config = dict(
    hidden_size=160,
    head_dim=32,
    vocab_size=1523,
    rope_theta=10000.0,
    attn_scale=0.177,
    init_std_qkv=0.0448,
    init_std_up=0.0448,
    init_std_down=0.0,
    learning_rate=0.00542,
    decay_fraction=0.779,
    train_tokens=219700000,
)
Each number is 200 + 30 x the weight over its row's rms, rounded and kept within 0 to 999. Layers, rows and columns count from 0. The size before them is the row's rms in percent of the matrix's.

# up: layer 8 MLP up, 320x160, rms 0.112, rows 150-159, columns 0-159
# down: layer 8 MLP down (transposed), 320x160, rms 0.053, rows 150-159, columns 0-159
up150,100,207,251,240,154,227,204,223,208,126,198,193,215,139,214,201,156,209,174,266,236,169,183,165,136,224,182,222,213,216,211,195,211,186,227,233,229,144,234,203,213,216,189,184,255,215,180,182,156,205,232,184,256,199,219,201,227,169,185,204,238,200,129,178,172,158,201,215,193,188,178,196,232,218,199,247,174,203,168,195,210,234,188,228,154,165,208,231,216,214,276,184,186,200,215,215,190,251,202,201,216,208,175,193,204,221,197,204,265,202,168,173,237,203,206,214,232,127,210,201,233,176,235,149,164,224,204,196,208,200,240,167,196,168,226,183,219,253,148,164,185,234,158,203,220,168,267,192,175,163,239,196,173,169,231,136,181,196,206,240,206
down150,095,175,166,155,209,213,178,207,202,248,273,190,218,202,192,217,235,209,200,220,210,234,168,234,192,229,229,209,144,201,183,158,178,271,207,200,138,177,141,153,164,174,194,202,168,242,134,230,245,204,182,198,159,142,201,219,158,186,210,155,187,184,249,155,253,177,223,171,208,228,202,163,192,166,174,206,239,253,224,209,153,174,239,222,248,182,217,202,244,153,153,222,176,187,222,212,192,234,184,167,197,204,250,215,196,203,208,199,169,226,207,201,174,218,212,222,170,231,183,194,185,210,216,190,210,209,209,230,168,222,189,260,186,209,220,207,179,179,178,233,151,163,227,216,161,223,154,174,160,194,182,203,188,267,115,219,207,179,201,168,203
up151,095,250,119,189,197,223,184,207,226,205,232,219,214,173,165,241,207,198,211,223,224,218,264,190,222,231,186,238,213,186,200,189,209,200,197,236,205,190,191,183,255,189,227,214,273,190,257,162,177,195,287,209,165,235,200,232,167,147,262,181,179,218,116,220,120,202,209,167,186,204,168,153,193,173,194,181,179,227,242,166,201,230,161,215,209,194,195,187,179,162,211,231,230,187,186,224,239,186,215,218,172,225,219,171,174,215,211,250,135,238,222,148,151,170,173,229,182,145,188,158,202,231,204,212,185,212,169,188,186,197,217,202,244,189,227,238,150,207,136,179,215,231,213,205,186,198,183,208,206,203,236,191,222,182,189,213,165,173,157,190,183
down151,097,175,127,234,198,203,224,224,212,190,239,187,137,204,179,161,178,166,179,199,118,234,263,175,176,197,246,164,185,230,173,171,247,185,258,201,168,183,245,160,209,135,220,205,171,154,185,252,192,206,176,178,200,181,227,184,173,235,203,209,219,172,218,226,210,220,179,194,162,212,216,207,241,199,193,204,183,179,205,196,183,215,199,222,176,180,185,215,160,178,198,192,203,243,126,207,202,184,190,259,189,159,183,187,208,206,148,210,201,164,163,200,163,148,197,226,166,232,213,169,188,206,218,180,191,205,240,153,216,76,250,212,240,211,240,145,198,198,161,194,213,189,227,235,190,224,211,202,173,212,197,203,196,215,242,224,211,194,168,249,182
up152,097,211,143,246,239,192,162,188,181,227,193,205,275,183,199,180,212,221,172,195,178,153,150,214,192,177,208,199,161,183,202,218,222,183,139,163,178,181,161,192,169,180,215,184,187,142,192,193,165,178,196,188,245,255,176,161,155,205,213,193,148,223,205,176,173,184,232,153,153,198,209,218,227,207,226,227,187,172,224,225,154,159,288,176,177,239,201,211,233,205,226,250,197,198,196,218,237,174,228,193,194,246,234,225,213,227,197,153,197,215,221,222,188,171,212,225,195,171,242,172,135,159,208,197,161,223,220,211,229,192,222,231,190,156,253,210,236,177,159,168,195,167,205,181,212,160,233,178,215,249,245,225,176,272,215,174,147,198,192,158,233
down152,097,225,263,204,169,208,199,238,221,174,160,174,151,178,230,188,168,212,197,189,226,228,175,213,216,180,219,159,174,191,192,224,231,239,281,210,179,183,209,132,168,164,196,201,213,196,206,173,237,187,195,179,204,162,233,211,194,202,173,181,215,156,178,197,244,208,135,236,230,200,199,227,190,177,185,211,239,236,211,191,233,169,185,179,212,199,226,231,199,192,186,209,175,221,200,187,234,207,246,189,182,157,216,214,166,202,210,232,232,177,251,153,212,255,180,196,211,210,167,198,249,178,247,233,252,183,240,206,212,245,206,153,169,204,185,169,192,260,217,174,261,206,153,165,264,198,200,220,196,181,131,214,241,156,233,266,252,187,139,244,216
up153,102,209,204,103,235,263,200,169,195,129,238,222,177,213,221,230,205,182,191,181,159,211,214,173,200,201,272,173,243,180,204,217,153,202,206,238,182,159,231,203,184,201,183,192,223,204,159,167,194,202,194,229,201,181,174,177,242,257,124,212,224,242,237,226,202,177,219,174,216,179,156,212,198,200,197,259,180,220,169,204,203,199,220,142,208,193,296,206,186,158,219,159,224,157,247,133,211,206,177,265,176,167,210,177,214,195,197,184,232,242,147,180,213,233,206,175,195,174,181,165,208,182,187,193,149,188,238,206,175,238,224,258,251,227,186,201,194,210,215,196,210,214,217,184,218,152,195,194,221,174,162,174,213,238,228,200,179,205,209,189,224
down153,099,220,242,265,173,223,152,154,186,205,198,264,101,239,203,162,204,183,217,204,206,149,201,238,176,204,185,228,171,240,234,196,188,188,181,254,169,185,194,218,152,194,242,226,162,247,165,167,173,139,226,172,177,219,159,167,223,211,202,235,214,169,159,162,243,175,213,211,192,197,211,210,209,169,177,203,164,251,155,253,152,204,193,201,242,197,216,185,154,193,240,186,178,198,207,194,169,197,196,210,177,162,165,243,168,213,222,230,242,174,174,197,217,167,188,198,174,207,203,139,195,221,235,224,261,174,222,169,164,154,184,185,200,199,204,166,214,228,162,159,231,191,202,260,170,164,157,225,203,177,208,159,193,220,206,169,216,184,195,219,154
up154,102,179,170,220,212,154,220,222,158,276,220,214,215,195,205,206,191,201,193,172,220,178,205,232,175,172,196,204,188,210,202,199,156,160,222,224,197,201,218,183,158,224,261,288,168,189,207,166,259,205,200,154,229,156,208,205,270,184,192,224,205,176,219,180,204,213,204,181,151,186,237,196,183,182,100,171,244,212,199,181,177,195,222,176,175,216,177,169,213,250,240,264,167,179,216,194,215,203,192,178,246,179,262,183,200,180,226,212,171,225,222,261,214,209,261,197,166,240,161,190,233,214,209,212,212,200,175,170,211,204,162,169,187,182,238,155,231,223,143,173,202,204,215,222,205,161,233,209,207,240,223,197,176,173,132,251,181,227,167,176,157
down154,101,153,187,202,197,230,233,159,201,134,127,247,220,194,165,217,189,222,204,238,197,171,190,213,250,169,203,212,197,195,226,243,229,179,223,161,191,203,238,245,165,194,245,193,246,183,189,168,165,209,212,234,197,169,179,127,191,213,178,227,179,259,219,230,217,244,216,199,212,238,248,203,192,171,243,251,198,198,214,260,264,203,235,192,242,207,179,224,212,207,175,180,178,226,277,186,146,228,253,231,240,177,162,197,166,181,225,205,213,240,216,148,171,246,189,158,164,169,217,207,226,242,213,171,208,218,187,154,209,184,159,247,182,199,220,160,202,200,210,180,204,191,225,136,228,197,218,200,184,206,198,187,197,190,197,260,204,231,239,176,174
up155,100,206,184,208,194,218,198,252,210,201,205,147,233,179,220,215,212,180,207,190,186,170,224,207,203,155,249,180,184,221,193,249,237,239,169,172,160,225,239,155,253,192,133,235,176,177,180,218,237,236,220,274,238,196,205,218,172,195,159,185,181,195,189,229,182,235,193,235,226,206,220,178,241,201,181,178,187,205,259,174,151,198,167,162,165,187,171,174,158,207,202,205,199,230,214,209,219,167,178,202,216,236,247,252,247,181,215,181,201,183,165,174,274,189,226,143,247,185,171,201,151,201,189,105,162,190,134,220,164,179,221,220,253,201,208,206,208,193,234,200,165,183,180,159,210,247,195,226,221,238,167,234,195,258,198,203,213,234,172,195,198
down155,100,213,244,220,262,167,215,203,208,223,147,199,225,239,194,160,176,164,157,186,194,156,210,193,162,198,164,201,209,224,200,182,170,215,221,173,186,210,208,216,230,196,197,180,187,219,199,272,174,207,193,183,185,182,152,204,234,108,228,204,242,211,209,185,199,225,208,155,193,199,196,153,178,196,216,157,133,225,192,215,196,210,153,181,160,200,217,255,162,226,238,204,192,187,246,284,169,220,210,219,176,200,160,243,217,157,162,133,203,196,213,224,140,218,217,189,233,192,294,219,194,238,229,157,197,186,159,218,228,177,190,196,214,213,155,204,191,151,169,194,222,229,206,217,207,172,265,192,135,166,203,207,206,221,202,230,230,230,208,172,195
up156,094,166,209,171,133,259,209,173,175,174,208,185,200,180,205,171,182,205,175,193,227,222,275,203,222,187,171,162,191,189,203,211,205,214,207,226,162,232,194,183,220,212,178,213,208,184,216,223,206,199,226,197,180,217,141,221,172,164,168,252,182,147,182,211,129,169,180,261,188,218,199,196,234,180,124,147,181,201,142,177,185,237,172,269,224,152,194,196,194,195,170,272,170,232,205,227,216,148,160,232,201,203,227,195,224,195,202,163,229,193,203,202,219,148,202,206,203,204,204,200,193,245,226,172,153,243,178,224,183,139,196,243,188,114,199,252,175,225,248,186,191,201,237,194,225,211,171,232,192,221,205,267,183,222,248,203,174,209,193,220,196
down156,094,188,188,230,215,229,219,214,214,191,219,220,167,192,171,224,243,158,187,210,220,191,193,222,214,184,150,225,202,188,176,256,147,146,220,163,203,155,185,183,228,172,222,182,195,203,190,186,176,177,189,185,207,238,252,205,214,181,241,191,216,242,220,171,221,190,232,172,193,193,147,186,160,221,204,231,182,215,271,254,202,251,248,170,213,258,232,229,168,190,199,151,181,232,262,192,162,243,221,166,205,212,234,214,229,182,156,231,200,221,139,265,180,197,216,248,179,144,215,140,251,176,228,206,212,191,189,263,220,248,217,169,205,211,234,229,195,257,178,235,157,208,162,194,207,188,188,212,214,200,171,151,158,192,175,130,193,200,181,180,192
up157,102,205,193,166,272,234,209,210,199,166,248,199,221,233,211,204,208,165,148,206,183,220,245,212,192,122,249,160,194,204,213,161,176,172,163,153,183,219,182,183,243,239,196,235,198,184,226,169,211,175,154,166,208,221,202,186,191,251,195,192,143,238,237,283,231,277,142,194,199,213,189,190,199,182,176,196,220,207,178,179,146,174,197,227,192,177,214,215,182,255,156,199,195,213,228,239,178,183,220,207,243,204,210,162,178,224,206,215,175,205,190,144,186,194,162,206,230,230,161,222,158,192,225,165,155,171,262,201,213,200,182,211,190,180,208,186,143,179,196,205,236,201,197,191,107,263,214,212,198,250,214,176,223,194,157,225,170,213,214,186,189
down157,101,176,201,192,208,187,168,253,194,205,201,234,175,184,174,212,221,217,212,235,240,259,202,248,164,183,222,216,177,163,166,168,188,237,138,203,187,196,219,197,178,179,155,202,214,177,258,151,249,124,163,197,217,177,177,217,215,174,193,218,168,186,173,156,210,135,250,184,242,209,175,156,137,180,202,173,179,158,229,206,215,192,224,191,159,184,193,170,218,254,187,180,215,178,176,264,238,231,203,194,205,213,215,213,235,141,139,193,199,189,221,230,234,185,216,194,207,213,150,188,184,197,180,228,170,159,217,182,175,168,247,217,154,159,170,225,207,167,176,199,184,203,178,216,175,255,164,226,181,267,226,204,235,228,225,136,205,235,191,192,250
up158,096,192,203,237,148,197,239,164,164,210,180,243,183,204,186,185,150,161,230,158,226,186,201,147,210,242,225,199,183,187,210,208,236,156,185,187,228,222,208,166,123,235,193,150,189,197,232,203,198,234,195,239,186,215,200,217,231,240,221,190,244,159,240,213,221,223,201,236,231,182,205,161,218,194,227,221,209,202,144,217,196,193,201,205,167,180,227,252,214,229,162,172,219,168,251,248,234,228,256,209,282,221,168,197,104,154,164,209,213,173,182,193,174,161,204,207,206,211,199,173,220,192,207,250,245,201,214,178,232,167,189,180,157,179,190,215,220,239,208,180,190,245,218,159,276,163,197,235,150,193,190,173,175,181,205,199,133,207,196,196,230
down158,100,217,169,208,166,184,182,236,206,180,192,175,174,200,164,210,250,164,216,174,210,163,232,182,186,150,197,218,256,189,186,200,167,165,200,196,145,210,153,171,265,159,184,168,247,149,206,215,171,200,230,206,194,178,265,215,233,161,177,190,171,215,141,164,207,225,145,219,170,189,175,196,189,182,143,208,215,221,202,207,193,161,240,237,196,192,217,148,185,202,198,153,184,230,247,186,180,206,140,235,236,227,246,180,175,194,205,178,187,179,195,217,292,194,167,154,212,195,203,221,182,226,250,175,229,246,265,194,130,183,243,159,196,209,191,225,198,210,238,187,226,203,203,214,188,198,227,195,158,182,222,247,191,259,222,204,210,158,189,246,222
up159,099,221,242,229,169,218,213,276,214,173,191,214,213,240,177,194,257,213,209,212,217,200,219,216,198,177,201,221,206,141,218,218,151,189,132,211,174,192,160,246,191,187,216,187,159,213,225,200,169,225,282,256,180,294,197,225,194,208,241,240,190,225,167,231,194,231,235,220,211,203,222,216,133,174,143,136,154,153,189,126,177,163,160,178,158,162,175,190,192,222,185,192,221,218,217,183,212,166,203,175,215,185,202,242,208,240,264,204,187,186,214,198,209,224,213,223,207,176,172,205,205,166,158,192,183,225,208,220,176,222,193,215,176,200,217,177,162,250,225,190,164,192,199,205,247,189,244,164,178,197,256,206,208,164,188,206,151,208,200,169,163
down159,102,183,200,195,182,194,175,211,185,193,128,182,188,183,227,208,237,159,210,187,180,188,224,193,188,227,121,193,255,200,233,169,207,210,238,156,215,187,225,238,171,227,202,195,212,181,218,163,245,196,152,239,250,193,182,146,199,215,180,178,218,223,231,204,135,177,205,169,154,218,251,174,216,198,161,167,183,286,131,214,181,187,222,176,191,215,182,183,224,212,187,226,245,200,199,240,228,131,195,211,191,208,218,185,215,161,135,168,191,248,200,234,194,209,175,157,190,207,249,231,193,246,214,160,209,167,174,153,152,158,165,196,183,231,214,226,223,173,164,230,232,219,159,206,215,237,168,257,178,149,170,227,180,227,185,192,241,209,215,194,183